Weights of a small transformer language model.
Size: 11 layers, 7 heads of 64, MLP 1536 GeGLU, vocabulary 8192, 85.2M parameters.
Architecture: tied embeddings, learned residual scales.
Training: a variant of Adam for these matrices, 799M tokens, 6223 steps.
Each number is 128 + 24 x the weight over its row's rms, rounded and kept within 0 to 255. Layers, rows and columns count from 0. Numbers have three digits each. The size before them is the row's rms in percent of the matrix's.

# layer 8 MLP gate, 1536x576, rms 0.0489, rows 1020-1034, columns 64-127
098:148177107114107157124088148155116131113129149106122113127122141133136124116124175148067132151153098142123100154124128094115111104099136130145119094121143145105139143125114155169150146154105087
098:189124139150132114118147071120134111116129104108071138113136129142127073109127164106173115124102108123121124123108061127156124145120111114142140172079135138154133110058109159126153107130117123
103:123127112157076154133161121107159143134124184112160133121145155135112138121129166151107112130112141142137137141109115147133132155093147142141109103101172109179131155095117114121122137122121113
097:111130086172130121116119129172099141132175174129131125124127137091070084077121160130139112098145123126148134079150128101113163108127151094095121139084142113104153134151136127125108134120103135
091:084141131128133138130121164095129120156102123100132134167144159135168146109118111110143152130128160130144134134107135129113114098117160151132137116064126102146084099119163154076172105151117140
102:113104156113134120110134137115165115158137126165102148152140152106183111121140126108153090121117144117202138075135099118143109149143119130177138141098142109117128154144119152082141142220091116
099:143118105095137076143126148148139142146127138118129140129127139119140127123152135118085157116132129137108150091133147172099145138111105115139090140078169091168116163147087162119103172121108108
100:101152129157121084148086152114142134123142129136134097135163110139152165122172138140129152145149111128166103141142129109127190150128140144089143132106132108177133116144138136140132085153131097
099:156124073182091118154141154153143086128088103134125151143132155117136124120169150128091113134108169138090171165087124130124144111115149083119148154124123094142129116141141109126125146122087123
095:086115108090099137099143157130108147146119163157144139148165126109153112109146128084120114104136156147187115105151105101143115095163123139181101105126097130114143120112127118117127121144065116
103:101094151123105142083100131136106185159156128141119122110146095144138099126148115105167140093120149122133126082097106138155105129144075157144115148092151167117132099142152082124141124147120097
101:146119091191101097146129147108085127131176171130122140110122111139145127137169131081141133122138121194157124140120131140171130130116102145128138132148105093135105104092123132132156151128135163
103:130161138119130126119106118110131113155101140137147136139085110114123080154131128147172131142097099127107130104163111107132165168108166117129119127149178155174056162115111131157152104174094119
098:136144110099114144147137195130166151134135124164102149115142152148111131109105151137153152129135143130112119117139110121168121148123150080166153098141161106080148162139152107134107142166104149
101:154107140102113164124123139116127110111153144161130095077114142183104139103148092107132102165143112086120154169112106142138117101139155166147128120109092134091140126128178149122154148162095119
# layer 8 MLP up, 1536x576, rms 0.0531, rows 1020-1033, columns 64-127
096:140176146110131159130132168159089170153148127131154108130128135104113129153128132138084132113126114090129100144139146121135134130100130094118101128124070123136136128186139171149126153124136092
094:102122133151133134129093085135140119126122147136120152152115115112126129136130133134140140123145129104140126092149154099130091124138135160131158146125135114135107085101135120129151121111117111
104:170107151087112110118134146109134143102174092182144122147136108117156105086118131111130128130124171098119087121119130114173131135140140140113094139112100136105118112158132110124157101153115128
096:114130133135112109109159143112168115163111115144118151127178136109138106118120109144151119139107140130121162124104146147128097191108133119117068120119179180110120042110146150090119144164149110
099:143137104091129149121153121180110096161129145176121114142133110117145130100156136147108107155125094168112121139146113081105156121142096139150132127143131177101161171143119094156097145140113116
107:125098146097099122150148149123140088087073121148118153144115143091157135109088100112162127095152163091168098142118131136149159125121105121098119144136102102122127105157181092125124100152102107
100:132151162133106148127155107148104128140137085132137125130127176152119128127091113118136132118129110152139093136143101135132140086154167099122086115141121124120146128118126096105124087140106102
096:147153105122048116085112127093126130122148150102107137155155136127142115149146125132140121126129128155134086103133102166126137136122140153116121139137130183173116146132142126132164077132145113
096:153097112130130126144095099174142111114095163125127122105081128101079103078128124123083126107165109161122139154118117140118132162133081144094113125110105199112092123143124114176130131119110079
104:093102183123096122117142143184149136133118130076157123141121079103143159135159151128139122133118144106165157140151153072126155134142113158137131098120102117126084091122145080135145121177126098
101:076157125132098147134089117110121142159141102129104132144149147141156103142131101122131126088096134111159103141139101158137141137143113183133156116112129105099104086115127089136158112117175162
097:095129112145102122140121126135170139127153078145120099123124089112138153139148127098178144097132110080116146157085149081118119126180110096133114128146132095064165127141161119119142129132127117
105:126065093143102089126075110126125133120101126118071106116128136085149148132146136102166135078084097161156124127164147132100140115113153104127185136102162103113100113133159100088152110113128143
096:141136126105154111129127147145133129091126080142146114130083194173089093117151116105131114123143130103130128156108147175152107157129143103174124148128195068169102135110128117148095126182102114
# layer 8 MLP down (transposed), 1536x576, rms 0.0465, rows 1020-1033, columns 64-127
096:139114136100195108116110123139126135106082142118104139139143131134117122111093096114184121102113119123148136105142142092132149092118163145138139158107113116141110114116079098100142129127144145
096:156149094145122137101166088159142143132175140113143104121131133117152131107150113127111168143151137127111110117126164118136128125108133120176108149143143129125141100152139150107133134116135134
103:093129151094131143106094118137150140119164120151157148118123109123119092123143146130151120104146112140160135153116138106060144092140107133119155114171108128139119107104087115093113148138160138
095:105104072129122166106114143146130151120145161121127135130091124102094141115125161104104126092128105102155155121137119144131148123126136140136140137090139134087231123093137140127114113088086148
097:070126136132118111127146150089129137147146168131114135126116101145144154163149145089103146128116146118152142109122147116129093084148183129068133106152145141117100098153117117139167113132150162
104:140152126127133080139125108113138159110120121126108135137127156111126170156121110139125130116114138121113141137132124150129139122135164099078084129168110102144129156119156132110099148133148072
098:094160127115106138111148164114127150105144165108086138109123114136153152135156143147171156114133116119158127127152160080121153131123129125124118118118099155185166148118141132143078155142157144
097:128141102101136148111157126138126157106103161103175119156116119141111146130152113134149094126102109064130131135149097094111141141114102131153089129136120133095128153153152137182126113130172106
099:166155146134115104158128134120132148089133166117111138128121104132104150136148144142144164189112150133096180134084129148109116106102182144108120140126130151128144139090136119139089111161132122
106:167116156137139093134199130115197144126151135153095073133128092122147128116115142147121103128140144104154079127115124104127160111099177106115094117148148142081131145142117114139120120145113092
100:098112129139129131114088091135087164157137155095215112093121137096125151131095124113139116139100127154102145143170144116101169144144122126121133140142150119124145149172132125116098087143088105
098:171139169134131135136139154154091151181168115120168119104086127095104143121134125130142095113156126085131127114130140153136116167080139153126143117138077139131119126095153139124137139113132152
103:135185132150053147163123126135100135099100136063082132109150075127081138132167105077134133112095160112117111156141107151110101147132106120131102142121154117125150127122146096126108127143126116
096:122097122094128119148069096115101110133109126132125118123109099137152130134099143134109107116158099126152125083173113088104110093098134131120103141136149116113127124100133114143115171121131117